Part of a small language model's weights: 13 layers, MLP 832 SwiGLU.
Each number is 128 + 24 x the weight over the matrix's rms, rounded and kept within 0 to 255. Layers, rows and columns count from 0.

# layer 10 attention query, 320x320, rms 0.0965, rows 106-114, columns 0-79
[[154 108 118  64 148  75 128 156 128 141  97 132 133 137 103 119 141 101 117 142 128  66 147 147 135 121 161 131  44 130 133 176 159 103 109  52  98 114 194 163  84 175  81 180 166 113 157 116  61 118 136 122 121  77 144 150 141 140 136 127 116 163 111  90  44 108  72  95 117 124 107 151  73 128 177  68 138 134 193 179]
 [152 104 111  99  93 108 158 121  97 176  79 138 101 104 139 144 141  64 112 153 175 174 127 103 104 130 120 152 166  90  78  47 146 162 129 165 180  83 119 145  47 188 117 122 115  74 120 180 118 115 106 103 146 155 111 154 191 124  78 175 145 131 127 130 117 159 177  94  64  99 127  90 120 137 129 104 163 115 127 137]
 [141 103 133 126 102 128 135 123 134 120 122 133 119 139 118 119 128 115 122 137 138 121 133 134 128 117 152 150  99 118 143 168 124 143 128 114 113 120 112 154 124 136 116 127 147 134 134 145 116 114 124 134 103 124 156 125 132 127 125 108 139 126 119 139 145 137 133 117 124 132 134 133 101 147 137 113 117 133 137 148]
 [128 120 137  94  99 128  97 152 112 128 128 116 109 121 106 138 129 129 134 123 124 118 136 135 140 135 106 122 125 138 149 143 164 147 144  96 131 145 140 133 119 116 129  94 120 116 134 129 126 120 123 100 130 151 125 121 124 107 114 139 117 121 126 102 121 130 131 121 123 156 131 120 134 131 135 143 132 104 136 118]
 [144 135 140 150 116 123 125 121 145 140 153 122 132 135 116 142 133 155 134 113 106 132 101 122 117 150 119 127 143 129 142 108  92 126 142 138 136 137 124 126 126 131 159 154 133 106 129 136 115 125 116 133 105 171 124 117 146 136 126 114 147 121 124 146 129 125 105 129 117 113 144 110 133 122 149 156 127 124 114 136]
 [138 130 111 127 135 133 162 121 136 115 108 105 138 141 130 119 143 124 118 103 125 142 122 110 129 112 140 129 124 122 117 115 126 122 134 126 132 138 138 120 132 132 133 123 133 132 128 118 109 138  93 141 119 147 111 120 138 142 130 108  97 151 125 137 135 128 133 122 120 125 133 128 108 128 107  89 124 168 162 123]
 [126 128 140 122 115 119 111 113 115 104 114 140 109 116 133 117 121 109 105 132 133 117 122 124 117 132 106 142 119 118 122 113  85 136 125 154 133 147 131 111 101 146 115 120 130 124 124 148 123 158 144 121 145  93 140 136 126 110 115 123 133 122 146 128 146 117 134 121 147 120 123 116 141 165 153 145 115 125 148 152]
 [135 113 126 124 111 111 105 109 115 144 136 118 147 124 113 120 142 107 153 143 110 126 115 108 106 150 104 107 126 135 126 118 150 115 102 131 141 114 157 141 161 107 151 127 117 137 134 118 134 123 136 125 110 148 127 132 120 131 115 160 107 126 130 140 137 132  97 117 121 118 113 155  97 131 142 126 117 120 129 135]
 [135 146 160 113 136 114  92 129 115 100 122 126 123 117 129 136 130  98 111 100 136 102 105 114 125 121  99 181 115 113 117 105 116 111 124 139 106 132 129  89 112 138 113 116 110 153 141 124 137 135 136 128 141 120 125 135 120 124 140 102 101 116 157 114 114 127 113 137 145 112 144 122 166 180 136 140 112 141 144 147]]
# layer 10 attention key, 320x320, rms 0.0982, rows 106-113, columns 0-79
[[131 116 185 120  78 109 116 163 142 143 167 132 119 145 134 121 214 170 131  95 144 103 116 107 141 149 170 122 106 106 122  77 183 126 182 143  70 210 121 196 113 145 140 111 107 129 120 144  69 112 119 156 110 164 156 170  76 138 152  86 145 179 144 112 117 122  85 104  97 146 155 149  98  95 185  76 156 104 131 120]
 [183 140 108 148 117 120 158 152 123 132 142 177 122 140  67 109 119  88 102 119 129 164 170 110  95  93 147 186 114 161 155 104 171 112 145 146 134 107 103 133 127 122  74 146 129 135  95 153 118  82 141 147 158 117 142 159 200 149 124  99 137 179 175 111 118 119  67 138 107  60 100 125 136 145 124  89 102 144 126 100]
 [128 134 119 129 110 127 136 136 130 116 125 129 137 112 123 145 136 144 131 132 129 149 120 119 114 124 141 124 134 130 122 110 147 129 131 120 141 120 130 117 145 113 116 133 128 103 127 107 101 125 130 118 136 140 138 143 134 131 131 139 119 118 128 127 121 137 131 128 135 114 133 128 111 171 123 143 143 122 137 129]
 [107 113 126 125 148 125 151 141 121 154 147 123 125 131 136 118 117 127 124 111 140 142 128 134 111 126 137 135 126 103 122 108 108 127 117 145 138 122 118 109 137 135 128 133 130 134 132 116 129 136 137 106 136 112 126 124 107 115 138 135 116 131 114 141 142 118 126 133 135 117 147 111 127 135 121 137 109 145 138 128]
 [135 123 128 122 112 113 104 111 131 129 124 124 121 117 145 129 117 146  88 139 126 134 136 116 140 123 123 117 135 117 109 130 141 116  94 119 128 102 126 135 132 125 141 126 139 140 125  99 118 140 119 131 126 138 125 123 150 122 124 132 121 126 143 112 143 122 116 128 129 134 137 125 112 137 125 158 138 126 123 141]
 [125 139 129 124 122 124  84 157 147 121 162 150 157 126 132 115 150 128 136 116 119 134 107 134 118 141 104 105 125 141 122 125 128 124 117 143 120 121 118 135 133  99 146 157 135 134 142 120 129 104 133 156 150 103 156 121 115 105 133 140 123 160 133 129 122 124 113 129 119 120 126 113 131 132 118 122 140 105 117 115]
 [147 134 134  98 114 131 124 126 142 124 120 124  99 149 122 120 109 128 126 138 124 129 154 104 133  96 129 109 149 107 134 133 120 114 145 117 119 122 115 124 154 117 110 121 138 117 133 117 129 134 134 135 143 126 121 125 123 129 113 123 107 123 146 144 138 137 130  98 124 131 117 109 132 122 135 146 134 131 137 109]
 [136 167 147 141 100 133 116 132 104 122 130 139 140 130 176 114 115 124 101 132 112 149 117 134 140 130  97 143 137 159 108 117 130 135 121 140 126 132 146 138 135 108 131 121 148 104 146 135 136 118 113 132 132  90 155 144 149 148 108 118 131 146 136 110 127 137 120 121 131 140 117  97 135 119 130 115 122 139 118 138]]